Weights of a small transformer language model.
Size: 13 layers, width 896, 14 heads of 64, MLP 3584 tanh GELU, vocabulary 47204, 169M parameters.
Architecture: LayerNorm before each block, learned positions, biases, tied embeddings.
Each number is 128 + 24 x the weight over its row's rms, rounded and kept within 0 to 255. Layers, rows and columns count from 0. Numbers have three digits each. The size before them is the row's rms in percent of the matrix's.

# layer 2 attention key, 896x896, rms 0.0262, rows 761-767, columns 0-127
105:144114137167132073162124113147103122125116158114136155118148134099155105178138179084131127142086150073150150138126120133114093130112124132126155170116128122146125120164121152149100141108125107150088140101145128132118119150111184141135141095110117097101108109074083109121121157103102161103113132129149125141087146156127145156151129158086164127118106087132138091135094167104140129093126
107:133121140152146148117128155118137113159162167136091104122135109155125181109092132144120142146119109120127102144091165119157129101119144138155158141130153090151134103129115137119104139106088091113135126201114113106109105129125127121115148100106168138126073135093127158128134138062113110115068100138090112113087089164130105123131139086128149177134111110139106155123114151127135116176114
109:119132170075109144152166108166160141137101132098121107096140182137066114143132099150131115148093118148145068116106142139137104171107126186142128132104110146176155127095114118141160126136130081109094102136120068108144117114103161132111123098118111162107131127124103175133120121081136140103132134117123139126124152075132134151135119107088163151116146142181114089102136134098135131108122
103:148102171121135134118132161102080128135137116097091125163177131135117110073125143115140165112124176129149116111154149146170109120131104148149184110102090102104103127101098136112100146115097133130191159122105084139160111104136143133104134163143149106104137119129135149145186111081135090110119091143144110122117095117094134112137096111142113127101131121119086089119130081139099161147135
109:096073140095093134110138116104140109079115138118138102113104125087140102132101144197094116146122080115083133094143116135122092156108125121137151142179164112103135081141119126181134119180098164134107130134073091128168152147101124087138130156087114104126091120143132152109100111159129127126156125152100131135152136122094130153119121132130178076119143145162173124153115093138160137074166
108:133102107129121127141121114145116142114126125152150130135138112131179099137127062135110140088118155114091114115123099157158154178121149118126132144158120159117116143105127154142128142142119122123138114142129107111137171100145090162105139111133119151165117103137127115141127123149088135108138138114140145123133116093112130127109137100128119102083108126169132141152127097126149116149181
104:093105129137146130126081113183171123163157160138134097141168102132101147175107104171123121097102136122160124155121163144126132108100127201142124113154101167114142128162160128119116167124161155111106115090128190113092124144104162130118125159118122109099136159129146143119113141131123100131141082098090139092097160174145138112110127122180109114187102107186149076105135143141123182141119
# layer 2 attention query, 896x896, rms 0.0291, rows 762-767, columns 0-127
107:134136116093160137156109122135152139143124116115135159145122115166105120113129126110117124130106105122129173082114123118115147132074080093151134120125139146182109197116153156143137129177161156157098093083119099126161119129122118123145111132133126164147145128144135135148116096105118137143147150163146121152089124063108164124112142170126117110123150123100079154137138151124117123093142
112:148135124150135119090104167124156085112129111161149134182124115107144139158155143112119148145105149122178153116147120129100092111148134080143139125126113160104103125150123156147122092120136121128166144133113213147143097118157107098123131159135165094134128116122129088155107111140135141134079086129130091150130144102127082108172137169113094102141084122120127151131124131145143137194137
102:145126099147130129139118127171150124129134103175128124065106139117144147196156141161096097164149119138138177153104124137081132114125133111088093136141138160139124119171150122149158110140160123143103098114141146134125142140124126121118137104107086142107155145144124155128158119146157143154128134118130104090127130117159140132134119135130140158141124112131173103098148148078127104124160
109:109146111088137094138123135132107141163134137111149155113113147172127141109101139098123150096122118132146123125079154128141135097085142107139111145111194156184157190144145133064112178136134114112115145140152115130090118106104114128123117094129086130138121115131164109169132112120138124153139101142142116102147128139145105110092121137137083161082117132093104165133120125164123119135138
106:121157111105142088085129126127098097121155129109106156126144129146111153144126118113117122178169142141122114141127128164107125137112131094133116099093095117145107136119161143126118114130110145145127103094156182095170125142115124100138124117175122114115138141115120109099113110119107144154131125128152148149158116119117135125158145127115124080153093159103118126105109129120110115114103
106:132138134150105106107153154111098132096142089143115140110059134117111119063181111105180142140146113104122143162158128131134097145128128087141153146087136089158118084133102158115134090113114113101114152142088066175153130146123083116184123072158116154135114092142160132102122110108151191056176145146134097169141145113147125127102153165100065154130151134123134116146135118101160086162127
# layer 2 attention value, 896x896, rms 0.0302, rows 704-751, columns 0-127
107:121160111136128115100101178118107084161124103119107134123119142129143135121113097133129106086159129126136135179145158134107149122118112121122134107110138113160122113150112132134094125132117150112129147142137096109132164120110133072105142127160125144130169160099149111136144144092114115086099124150126142132089122106151130176127125105120163080133125128120155081137148079097113082115092
105:082111144138134072107155145147137107144123127156133122148100105136102107122100099112145111163152134159128137130114133168112107134126138123111106128107105108161147116104144114110089121090171116131122153133118109108136128153145109099140085122144076142172085131118109168120141134136162112116125118129129145109141124148086098174119105126101129141119138154167080138146190136153136114122116
106:110152172115171122096107105124100143175125160171094104123134126132126150118126149101119102106138207158158114089114129125153124145142088110138145121131147109108117129091149112086147159168160128130157115143088126094136171079086126134107133164125129179140129131108108079131118112187191143120157099171143154141157113115105120099139106157152133116124091155145119151130132112105104154087133
104:162169086130120100113094140171134135131108104141115117134123124093141118118102127099104189092119117158133145091146095160120127160120136153118161141108116140085141097148123125167137179133153183140117120205126134139085099084134102122177107097161136126117154121093133127104106112083120146125123106113167086081105126103182116120161141146159087118130137110154099143115125094142080145113131
104:162123132150124111107164133170130130182116082089121127078099134119143131186110134144118140180190122130107117099142133129116109134105131107131179095130125105158089173171138139117131123093113173165114149137147089133127134131106108133114130126133135118121132104094145089119130134108117162145132127148124138132107097110136162119138144149136146136141119139090124142165108103099167105132123
104:119082124139153107128148123148078144134105095166110127075106144135148141134154149136134149114097142149132175083140108144084118156127114126121136116107147132136103089136119119145150138140105115094136121108123115135135148103101078120149118145194126111126103155149121154076104126131137122124191101150130135129046116128140111137150126138145123122123128125124160159130127156102088143124148
102:119148113140106118087193112102094142162114129152122105147140151191153121118125135132065186159118104111088150137141131110133121104133103134122119133146134101155154138177110084117162133144156144107138129131142119105145081138092147084129160169137119115099126134119102149151131097135116096099174118127167135148102085195130080108134113127145164150091145103126112148148125127124125137115131
105:124105167111111126123123148157150114148142158119121110174129117159134157135117132141088155125093154108114100129139155127111100141100106156161144102175118115114145131097118147088092116186126119068079115103131116103105140126098127110126116123100153113135151139136140120129164137149147084122124083100128096156114110107115142126137148116130141153163144122138073116133108129130091089127113
105:163093119131120100165144103181123140144147092112106097110141122102159159085127165143150143134160154131116124159110125140152113108159077116137140117109118122141130176156133113086130097136137103123148141168152171109156118081165128102100163085061134119108126095114094145139159109130120143155125046150123142090150107126130137144123138111126128141140119142092145132119123118110144113141123
105:076120125094113119148131127138110152160116115099129116123108143093105134120136102118118121104147129157138148109152143150112080140081112162158150082093104141099105149142123148129124129111107146168111130143149110131094087126162124139129098172125180160110143097137135174129144093103150165101083123152123142120146135166154135129130097119117127114133119077143158081112163157151112131107113
106:149082147090155106158146099119074134107132150127170135172126148152146101147129056147160124110127170116132105059123155124108097128161188127103124180089154099129122130138109127149091153160159065128133136164141164135147131130111108128172136107124149069162131144086170104136099101157129148113128116139155116127132124162101126168124143126154108097123171126160145157105104154151168110103145
102:127109115128147086130106111085137133126089180146142151120152120137109105151118158128054146107111108141102172120152130092098133123128167137155157085153144115173103141132160138102125113169180081097139163128131163080125129116123174145157115181112133135090070100086146108085115110136154096157137154136167166153147127168116136094095106122151087127147113146127121190161140134139154116154180
105:168116130161158119063129160161124167143108110123139148142090111141123156094143118105123180143129132155128129114119161127122113113130117121124145087106120129091144135123106156110162121107123126135159100144131144157147143142135130106136132128108123145141152113124153108124154166130141118126136080149110137173108120092141101160109158133111146107156135121112111120129095120130110079156110
103:134113177119148133127136103101153135101120176141117114117108150125116149113131133148109145127094152108129155153117135144086162134104162079134103129133137183129090121082135179082139152137168133087116124144149136088153145147116130080089128142152113115092110124135132140137179116131179119153129168189153098074154109135130124117137103125106146143139110144161141110123100126071119150114090
108:095122145094127129129153162118173142111146140101131119143130154046127138093102111119114141102134107137168160157091109159119077104164117127101163124115134114134146154119136104097119134157126189190120139111123158119130098127140151130100122158128114100124164156043148122129110148100125078129147161116124090145134149147113165158115107144166148141106130137100173086129173125145152111152135
106:159119132123126102101150154106144106131138077152183123111154128144100111160119125118136154128114137143147128101109086130111118085149134113124126128119119142150149063148109125134139178059073159133171112138131187149124128148113113091103145101130109129073187132120086147152146153139123129103147136158108098111091147106134124129136132116101140134144135131140101092131126131141121130124109
105:076076172132150144077161153073121121153126158143110087118108161123148115146135132134086183115124146095139122130104129093125092100108104121134140120156144147130139137101118110134149134110132150134158138111130166149109149159138184154094127122089072099084124126147109108145086163109119132127133143129067125157106140200159145128113106144111127137133172149141137170140143141164125108158132
105:137087107115160106179119149130111111149151120167133168156166131128120107106114135149114115145102125104134147136114103106125152098108115151132153137133144116133149120137137093102104113126135132078106123116141095134119098130148113136130137089130102123091127138165142105163130151148136170136164063120130172069155150136148140134143121116175135111168076121157169161114083135115139123144130
103:094174105117122140120098137104100143114158135146101152159139137104089124127113110132149145118123139134125115140138145145133127115098102123127140160064106130099155092141165114152120099150105116130143161098095136150131111140154114078117120131065071121065127128112134156172159117151129101128123181134164122161097152109163145150089127128067142160141116119068133089142114115124112103118127
109:129171149173130144100157176111136130135099141093098148114123166132153118145150170152137147107130110119137115115146123124095151133122204135112168120163140114101107102130135122161092108105157156118122093132118149182120101135125176130118144098151123127116147173127157127158136118146155140147138150091128103145149148128108141134127072100118153142123125115135101100172176148166117164138085
110:153131144129147117143088110103123185132128143119115138114109119172116147110146144158116084142087130088159130154159097114119139133132123175106164085150158108109138147099146125145096136095120105148118149102166118116148153129101148148137101102102177166140121147094095147115113117110110124147156110139149133135132163056134166155172133124122124106093099119113118136116085117118147091140126
103:161098147131106135167140129156103107195133115129132120074132149131129090155118161109107089149122140095096170125155129109109122078167103164162082161148125142132156064136094132100153110132126111113121133132146138115139169141124101130136112127105118139159088129102174108146103098126132091124134132117081117123103155134103115071126125142152140118124142137135110123099139142148117136112139
105:134101156127164129152124152132101132134107146157156132118136115122111118144148071128156105111092175119121072090116126129106131097132083113068131160123117193165126119088163137137105158168157109129155122128128156140160081156180125150108142133173147171118130147193145125139146168135125118154160101100128152128096121063134119077191173142160101129171167114126153126092158150129128137123091
108:135149156151136092090135186150104157117138136121156109152077124111136113150149131147109097127126102095126105132168103175131143123169122149145155135083146092130167089160140105090151088144093146141140124100133080084094149096104073127103133124157164124099149107163131175137136121122111125094108106102116114168173131128130082131089082122139149149142119143122171089142130099129140156131160
098:155170135101121121115140099163095137138130122150153136102112164137130125124138151108119172167154156105164127143126123110125155119132101138061081162120160127122121072112138120120140083114115117087097132087161139129120140151159105139168147098125153091111147144152118108161127181093139113159114099141116132127155097134149115137161124164123117181130082122134169101126131155107120112156116
109:099107108119171160094153123102120159101110156125123126132085084103097142114090142087115152115155181159120134119158170112161147144105133123149127113132144102109115151123117172151137075140127187129112122110139139107141122157110102096108141152094092137114100145130151104145106108114124134119136081166143108119153131145112137122163089154094171140133125126123132213114142141162114080119101
110:123128145125116120166097142115160119148100124092141123120100156133134099152145163125145094135119108153153157128150133112147171134082094155131127080094118130142139126150140117135141138150141158136142115154095167097141160115097143103118147134092072101143136155118108132124135087176122086155150183125134143100089144160137148144156157178097158119141207135107156131143083169100157155128115
107:136142118107117093128122143087137140155106151147101122103107118147122107125133074128129139138142113145152180097136113111091178171107106128132098112126128132084077137129089129112158183137148156134124099069170175149169137117057147120151129094155130118110078105103119122132141129153115187148156079144087115091153146160133139178075109116124104115123129115131149141136134151101173135108107
106:058111136101128132130146076134120148122196112088158128151137110176112161146119137131129094109124139138152088079159112113166150120136155109160094140159111112145109155129141125134110119140145118164151124123136112165110083142096127136125120152113109129116120144152095168145102127156121133110130085116119079159132083147135117133128116146120217102124112132135141120149116095146109099146099
104:101159115096152185172114091142138170081121123123139158122142124136103133086101137126094151157136114146113175147089137116118123134137137137133112101141110163127124150140161147158156111082097117142144134118107097120145112125115079182160114161165093141109157150109158089117129063125139114164151130122115127142095118128137089089079137150120159135116149136127132120124155156133126160118106
104:131155129125162106086149124154116180145122113179153148154167135114173161113128108106125128111056099125110123150116119075135139138101060159132180117139116132138147136111128141149162139160114089154162132113143066090143151126124124155142124138104145142115134152155153130136133134115118110137137099121166125109129129126096147105141095129132134120118107130107137154106142087130149170123121
102:163132137078115130133134118159116099118120138117200123101138137148164119159153101147176147154156099144181121119144135154135156135201145102155167093130153149123149147144098075132141103118103175159094090113145106136157149120089140140103107148125099145123112144157134110123125133103106097117115101161167147132115155129121116116135142096143076160124108105134140138126146149133121111082082
103:142140107129090151133181162146130118151137147139109109129079114132126175133171139119088138091155143163106111093091165081130131085121130202107149124134152119148168121170149153123126162135176076152155102147152110102114100140057121158107108138085131101114097128140111115164147101089147119124127115127159131139144116116151108113116156108080153073153091113114123099119123108129143121112153
103:137161137104119150106111134158134115149112090095135152097108120118142137103139144107139115143145128175125126133122141134177113163110144075103137131138120183152135153124084135112087123123126126125120132113158130125100160112089083130101092087132120094101154146141137131139124165141134124177142143119146124143126134129154120149166110102118094067106092106118127085111144096130126131135164
106:107098125106142105147151133098141112166135115161120123144134147094107129111131098108166119123148119121118122130151109114133080146163164108135138084111129140146112140161156148147123128120084080099123127111128170131090121163105132157107153132163110088099131083090114108089125128168097116125134113089131081095151138119132158135168123119124120127099171092092102144149114124087155148118142
104:096091110149162111165124130137146160108120116129106115143099114192141089164137136112138132122083172152151121110130155151077139154139129138145123159114155148127146132121111084095136138070098131132126110150126142133096130126084114182093123159133106149118171157098127126123144110115126149137132158117151159136165154101129146149166122106154083115175162143137119147101167114097160108116147
108:128096126159165141180096185084098126102131141129124141076170128172105124177143136160104076108140114109103088109112132136104127118106124137121091163119134160152123145103119162122133104172107109122148099114158113135120131133077114096124133136111105071105106083135143122107148111125162093100163098171155135169122107109148141125131166112128135136146112120164119125130111149131127123128102
104:097106132121122105099149137123122120167157093137180117091147127161117146110136135110138113126157099134145101145131125120132098137102132151081143097117116091151128165152127096115112090084113127140159158095171124116128094113137104127161133078099121135121146151098134169133129167165130169115159150157118144141136114161096161136143136166163161156177103130161133119122068113135117096068124
104:109091089097121092126116124111129110143138152088137132140194165163177161120118108146122153137153116094165129144093099134105068131132078150150112149146126139100128120153151123133148147165130087112155158127112141120132158125131129136140138132137142151119120129079098112124138098081121116098125148100151084142108138137149112136127100111151126143120108129126171117160127145117129168130120
104:119134053117091123173106088116139112096099140139138143121125146075134101116163129123144103148133121152134157106073095114143126178166110104131155079142158141099111121132125123105101153115119099131108145118128105120110142092102139154119117093128106121104119170119131152142110139095146128114111119142128129140128099113107150120127182076139155183132168126150122154117153126143112125069110
108:138118127159130107183140146116101152147169136135120119136103145099158141116114126150168105118130099114090137128107102114075164116067150208114131163125113132145158111115177106113136112116146115134162113129154128096142122115112133114152142121130149119148122098124130178122153137126122156129116123118119095147120166134119111132098129133093131133117156187131128126127127105139169125133143
109:139161127153169127148123126098120113133157153150155110173120143132133122099082237133139127080122135126126096126084057131123198133154150115063117147122138129123087120110154126105119143161094125105175135145109092141163090103102139117094121104184116115103129100105107160137128129127116149105129148156135068148138117133120140132123109137149149086127109122134168145128140127151144117135161
107:135087129180132149191130147124129134097139108156136138114167116114122142141137106137096116126086109127063150173130145156102184141097134131144099165132120158149148123133110120117105132107114134109154138152092104157105141102096091100142141163125101108131175130136140116120110088114156115103151134091114087142141110101156144108087112113118105138142118157154126148148133146156160136111105
103:170159124176135149081160092111137130136166104116131131096116090144127122171127134161083127100133147112159137159145108151113117113128102138109145123111110140163126128106131128113135130103127128137144132167108150127125123121183135101141117130150143136103079112152075133171142132168142088120116128149085094160147142088138110184103172127067108150162148132136145114165117087119115102159138
104:080160104120134134155100142163105136126113140145098111082179133115115139149188141122148149142162119123137127128133142103134126125164100137154172106163147146092171177098165133123118102163088177099113100156144165147160128085119125117122135130152118120117146151122137136119123139157113127143150119131182137117155124118157148119077110093134114074112118111128092162156126118126143137146173
101:105132133112151136159083132139137134135141124116131114112128086112137084114144192162151150115116128120136097101095105173099128137130137153158123130084081146155109094133102142088112107117154165171125126122145104142078103110118104135112109147145108121151132134130148136139092108148133118150143104108131126127096102112101111098123130119095147086127111135124147125105143111146135089110127
108:114066179137144160097132112140133131161153136122108109124120150140144129148131147129135135115132123121127098120140108131103125150118130144091119101123069116091152153128119128135138118135133106155155110150156127165124101147149178147158083100138153162140121099156131125127166138146149049088128071174141111129103140133112101151136106119135097106122123138148101196129122105146150119132108
107:145135126142099086152123131126147114125134144113165143142122147178111124171143166126127113167132145145170135071154105129137132172088131125117086117122117095119099123122113119122139143177151126133133118131158130134152182130144099143124133139089114112120119111144128137161100137117096127114126134094125129123175126106134091111112127072088151159107127115162128138149118112125150133095096
# layer 2 attention output (transposed), 896x896, rms 0.0285, rows 704-751, columns 0-127
123:119154137098124132114152066093148172085168131138151127128103134133132155132125161146137160110088161171128097123133139141147125108097134130133118143119117143136087135141092165147145096133144123144105110127109080080113129127162094173109116111084150142144127120136173134100119128128143154140126137139134099115154137126147184090102132117137132159116113127070131157147159150164130145125144
122:159153097100098083137161130160125127176167095154119129104146109064105132136129142111174133099095122083110158143093120066132140142121105100145137147117140122112113128154126162160174166151148117105154128133117164109112119125100118143109112109097143100102168151111146101138116078149094133139174148107176149110149150125111141155193140087134131088160096132131151085173096122097093115141124
122:117158127132160137141101169125109125116109113120152155105117158134156108159121130047094165152137088151130123152134087150124130117113130138126113080109105147129136114131151131148120127123120111168089103154159119138181135114122097110115155098170125146109132100143129117121126097127153124140135116152162105136084177100114109147140122119143127180143128114097123101133157139125100085171133
121:105115115137142114109181109163123140121143127160176137126127089120111111147158130125163116133096097144157140102121151129132129137147104154109094130158140115148122167115146111160124114109095111088131109150147104140144119124141157117123142168092145115187129151130109099139132124151139156130175133153098159118146163104117129110089105111121147100091158146146192107102147154117131125162133
115:087142110142106127131121126144106128065108132138094145146131133164125130082121110116163157118090127152102135139140112141167157159181163126130105096146147122109137133138104121133126154151134097075145158090107159108115143100135128184129127153131110159136118143097088121142118136113122110117112152126163091096148142164109145136101130147138147166150109114107183139135116110129196094123160
118:112140100144128118147155125139127104119091133128134133169127099106090122122135125154107131138163093138076156155148081118151152085149112107103136145140106132113105181099165154115128151114135119146132124121135102085161079115145105176159127117072130104115153131101094130130131143119089142101120119132119063133192154126142086122156090132124141140085155130165104130150111129139108123137154
117:136166152151141143097105156118158123101124117119138125150132097113107137151122104112135082118106160151140129118080124153127152131134137108112120124126168148097090131119138120141133103140106135135124157105101185129117111175120142134130159135145098120148146180112146114129125084166126176124095113070131102160099135150125107106125141120118094128116102113141083122093132113111141099179101
119:140142142160138145127123114129072172116124134142148111085114146098138094145156164178131146132176117132159090136108138135154143116163117179146114172084093101130065106121135105151123143082120150165141135179112099139112133102175097139143131157159154158113143161139125120098120139118085189174131141117086135081151142122127128100061111138114125141076141118129144166125115133114151153130129
117:118115107101097155089088151130138196091117139146152107109099142139134125121141128111122127128065143127123187139148159172153130099102130176145106109126174151112086096152126122108149126136091097100142112141128086105059132122080126106165113149183120135149145131138151107119146159131119144153161168119142167182145144110162142137144135153144099116137191090129131092109130144130130138136129
121:143105137163175154081111129111165117150122122166083120162175141167140110112144134143165132075116127094154196175114127135149125117140122083119182125166140166135126089144144120134147140119040085115097097152117132122117120088168123143126106071133102090146120165116121147143152123118091137118163130121114096149125168133121165127102156177130152129123122121086127134122138125131175154129157
121:128146103150103158107129179151150134149153115140100133068096127151134122167099176129109112127105110179137101122113139078116159115137095128145139136087132102127137108132168136107069136110107151124165160084147133146136141137154135158099161108099083131124106150162108154155142118110124107149088131146070170125123136125142094118181166133110124170124131136165122119183154115091103129144125
117:082144074156110119124139116141131144120158110118144127134125112125134103171136107135199101111116137119151084126134114116174098137121121122132091133091130124109138084146154108143111143112078116171126143147136099129151111133148137133086110127163108121106147131084094160116090142115089141126088085103130132107100158112139110158124140152091138128069161178125125092157114156110132143129093
122:108180120108098149164153142086104134094132130137119150139124129128111095111147112115140116165129142108060091149132096097178136144166160152168123169142108137169110089125145113105080158170109114117127113145134125113156133134113149156118095116112149111118117158088122107155101135133112133091125150130143118111142138121120147138086104120141120149098177136126155116111140127162126162088137
115:146150128120120157144146155133041129117144123083148107125162108163139134130137130157131151094129117167093147072112132116115123133130097159079137145106097141116180139137119141161120145147097128161103138154098172125144142095147148123125104133108095119150098098136190123131119132099124138106144138135130130146152128083117104128105125133125131099122158103138095138096154143159106087120170
121:146123103140167096126139104136119151162135106172127131078137106192115096139166082087155101104124122132125132098142116126117150147077107090159126116099132136085163092133126117116138126108129104123122138117161112135125158127150139129132124159106142138135149158120098077115080121120115190128113111136130146133130088101119117144087110104103113108121095118120121143136075128140126096126157
120:101157118127150136150176139137143114116126141149122162195104112115162145137157140120143134147115124086128096137166112121141155171095119135159169145173142096135103161111111124124147111179143116147141137143156106099125135132123146168144116150125131118121107137108174084133118123112105119124141139130167147139146099120148137153143125134153139128122147111112166134104142107151138133121141
118:154175115128099091124124104150141131100146126128158161140164119119152130114100139124136093096118099109138148129155139127145156129137139123134145123129099124090148121161163141170087133124083083162102121119124058161158138144123123111154116116191154127124140147084132114098119143139153128109127128149117142120114123124090148175153110090128137130123131107169086131156118145094143126157107
119:145131174105146104162106105109119143145105107111106139052078126120101128121114067124175159125130090144114147075122146143133124169126133146126116166123127163095111157117133156105117102138094165160126141164157160121150136087139138103116100163087100173140134139116107187145110142126163124126078146104183137117127127139148111113114158144114190114149178120129139140114152169122128165135133
113:169108121106130103151131156141129110155109128113143118116124164159086107151095152149148099098113093140104173092111127130167118128186152142130128136151117133156123138117093101113163157098147154148133128135140140104153125111124163148099152120162120128133165163127152139112102147143123167100157075172124156125133143076130144107139164081148127095122136133157119144070123129121131123136132
123:151118099115073105152094116115130120085160128140155108113136135106121146124141120115083130151140133134109153139101135151157101093145076111160074112145129136133118127133122144103110164147143078107149137125115191137130142138126119114134142182081151166127127088125122164127099135137101110120120126133140167136094145150105158130155132125117100110084111129142150131088115107127155104144140
124:089102116156104111116097115153150156099121139144121154120110111074135135160127127148138124164134180170124107137130138151146088147126125111093103141096125149140149099181129133125178137124127152154111120122121133172134070110136111117144143090156126109154142087113145099153083126100150163116102110131131095140109112158169152109111148114125149149169155154125165099141167091153140099129118
117:106202156139168135130118109138104124079168172076139109111135147136173126126133076118139173104129108135194082110104133132132154137130124128116141144092170130142157154112162117110126148121174154135093134111112081125142118135141109110159145125138142128107167117139113138161112118149152139142137122123149108093102134121123142136126109133122117112128092111158082166154089163140149128135142
121:149149133119117153117119098120129093129146163096123158165116131117127136109100157132093112113122141156152091131147116128139111175077138134178169102147127104104136129144096117147130107109109143140126124137145112133154115124101141094079168118100127133150125129156113109102072140142153127095111110136152128145138113158123106175109142143118128138093119115123098129066155138114161130151138
123:119107126109113150165122088158136110086150158131114095142177132132124151062125164113111151152142145154117172130106142103088111161105107079129105147174129126082114161117146141116123162117127070090119137161122145117100112106167133160163119132101119125131123158147114125124143101124108111128142134120159157089151146114111156079187119154111113140172204125168085192105161111103112159091082
111:122112116112167115152134143161151140115094130113110142149149163175181113131139116113110128138139099172084142116129113177108135117110094168162158107118117152100092204133130146103136113152141158129188119144119114112105141128105105112122100134113144112154111122103101088129100122120104114097121195158131122152146103152149145099148152190155162102118091144147126167083145152109138191112136
119:113161066163081109150119161145138129154114109128102132173123156163127118092163149158138133136117062095077125124112100105138148089097129144136109098134131127112136144128155100108129184132148104147141078148105106135118125164115118117135068102135098144142157137122128110093123151155114131149157125149158163160114139115139145153083144081116111180134151122111104061154113153122144144125166
124:161140107135121135115124113127086130141139088135115120182141146118145125117132129125134133113139161121104115123103110159098141141125123088141159159105133118109138120142092135107155129152118093157118103124200110103139115122164128157112096086109131130125113128111092120111124147100152113154120069163131154218125146105139119119099121123129118178116111152122124116107163137093133126141102
124:101110103171139107145158120131098114084122166152161093173122109130121093153140154120111139127104119135127104157135173149126144130116126142145153144132146122169128136136165124151118122121170107115113156147106090112121089110177147132102109159116125109138134120126141089135141149120120080157137136117135092139137116141117118129186142119126120128132137082125117115124142131149131057105150
120:122139102165127113164100164203137175111095147118132107079106180090116135113129134115102151152107132110143096090164161148081092112153112118134157126138121133127111101117111141093088163145122138128079106112126141116113124122111111125160118083137099121143125121119127097118142133147122133109134109104141158129146130134136143109119123123150085205157120133164115134113133120127130137100117
119:080142145128095094125117158116104078125128123121108112106114114118152141146151121167141111120154132119156096107150159108146113158119095134095124153123147077162120091129105121123094201128125131087129131143107109138117126143095110140120097092157161121151122092115115118157100158136160121114109117124125124127096173154155138163137103087155074170154117143142116131116116147116156128134118
120:081139131107123181154157133116115069133120109097118135160096111153114121188162120098138157123161132121110144112100146148144126112098132118144075095144109131125081149092144136107121129118120137107076146149068173144133113130133100076130113105137138128166158142147111138105106137145151160102138159110143188123084124131145102125153162108123125134120120142163157105113118145133141107130151
116:149122082137175118106101121106167120111090099148121142162127133120123130122092097150148188147109178114106112124130082128120099097057132144152140072107110129096122162103156137104101118129131085130183145158131110128086116178184141125164096120139124097146079153149144118157102104164106168166177139140079133165147122134108093135156109115135139139158106137103123103132121102124123149159131
116:125171129076112117140175105118123127115119119138162152094092116133134097128096122107135135159095100090137100119132097157081128125156150075113100167128138121101133163114110162129115118110119159116104141116101106133164113133147109083157119129159090101145136110054143151115077153147104098075145135147133111123128128131121126139140141145161083153107101159131105126132136126145154149111099
114:127118113163156096173147132176102139137176119165102134164096138130148170143136102128173158132127135134154114113100145119120104105122115129125113117092159115131089116117121143109168137114140129093124148085105118164142149139152115153148152132133110135151117082145094099121127124090126092119141091099131098116168099097147096150084112135132131160168132121135127157127168113126143143119111
122:140144140168144132158141107109143111109125090136142140107124119118136121123116110122138105131106110126146165140111124123150141143071148136151082162140091085107168101115115140108177129107150150164085110170152109094127153119146106099108146093087150158141114139137107177167136143134149135092123140168143136152100159121143160119134185131100114126136122139129123111090137102102099138082117
122:118167158102134134133111090138126124142153173138182131126172120059108127120121118163094136118132087115089124161113077092102138098113127130125148080158130085131160133127126170136172103137145109163097131095144154150166119166198140094142129096128100122131073144131115139125095159078186140171161095121134123112084100067132132112103112136154109132103153074118147116152105178140146106113127
121:160173116079086139161104111131116124194148146148133117176069119089148153142084153135169127125122151127110114138125135092125106116110097128096148151168109143126102139167108119128103143060148152117164153132129092119106135137135142150118153114166121171158151146180137107139135164129082150104122124123118093117134104132158128130096161150111092115123135092138099142091131101130139159112091
120:123144117186110120134137109133125137117143141159104107145115123090152100114127126124104169156104184146121142140140092166107083085146146107187111152104117159124160058124109141103092128122138140139087131165082127112119126136113094144129101118133150092149124119130091102132140122130131052175096112107119100099128117093097149155122177088138100142088130133111115128164165138125105132166091
118:119170151103129118121151137146159099099130133183139100140090121093113113112168133110135107118114112133136118118155101153137133102144136123148121084112158119117122093123130144132122145122130124111131120121151130124129124129118129128123145118120153116096114127119132098174123156140138081159122134110113119121152137120123082129154131140127148078177089128114112125069109129138158151149126
119:121102152169166122135137134132130112146131127117130109145137142184141132125120140139123172094107131107154096170158172140128092121096142149171118128106129119177162113102123135120148152104109107139148146135132156118155130149124129143152155123148157128156175093137113123126126118106160160147106141115086140090129179168077089138158125143094095110144100124116135121088093128128131152214175
120:165180129113145151090099097137146132109137110113137127134155149131117115158131116116080131151118135125146101124110142086130164141150094107093142132140135128134134170160137132162160148155079122125140100147105114139106101142106132143095087102108126114154107145156102106160162106117148091148166144163116110107131107153138154136149132136139200133106141123105130145138149128143133127187119
123:106125105118118134101177141138136098110129147129122097102141143109133125176135118091146120186096141108152143102157157131138114093105133096130151092089148168110164089150164106167152146123130128120116135094127153162120135156138122144135104164070118112146123116150145132145131161142116103150106120128106116153105149126150108143135123102130101173111106159130132111127125124077109178147102
123:139153115132137137133155142116107137122120103138101129183114087133134100115120142124180160126154091147126121102084137129113109127194083145142147110124173124154151172124139118131120158099119104135069124133141137177156172161129150132137131105112127157097138191179113184138147092143141122136131137168130106096107148155126122111142115131136123108092113103123108078089120131080136148148098
114:118129151105160097127133191126106165114137111149117095130126135136106139140072148117135095090107138116095109127150131174119081143137139111123172125147123098083126119147127097116166163149130168106119110116136101099126128164078137117138129073144143144130190175129136111136125126146101108125125139122120105104143077116135125105141114148146158094141124116111147095114151130127080118100157
117:169127168147115143094139137110106110131109154153155129193101107104123113134099156120117116149124062168089130106112123112130112125136167125128094117115155082141140122113119120155124095106172133155128142161112105109146150122081122165078102176115129127140105106138152125135134115173153130088133162114131097160089130118159157132187121134117136120154112152079158096097122160137142129102114
116:119079144159150166139171128111152147129156115176115130168146174147189129117098080127123141160141148135102168121092108137125129143144125154077115137135191134098086146126147122124140148146121072141145100142164123137128095135145151125115111123132108121111100111157082102135125130136106135089105161117120095150123146172155119123101155181132138169133122117152155093125122135112147137168139
122:130139079122108153159137122118144115132086118139148156144093111113156101127101139090120122158112133130139101103127126153098140151155145108143183088085152125136125124093136139124148100092131133074129128084120137112133132111086115113103118138085108123142151130115111105104099121119143160146147137149129107153165081100129145151135126122139101158160140095123098063127129130115119129102091
123:101091119079131149127102110116143179099144124136140106138113140076083129090101117137130150130112142161106116146147174133140122150141109124142134140158122104122138152152135148070116105088134081151138133139132135124090145146102136152144125180167121129132105127105136180076156105107117100086122164135103112092128162131080142167145094116166184149152116113134104133122151184100152114145134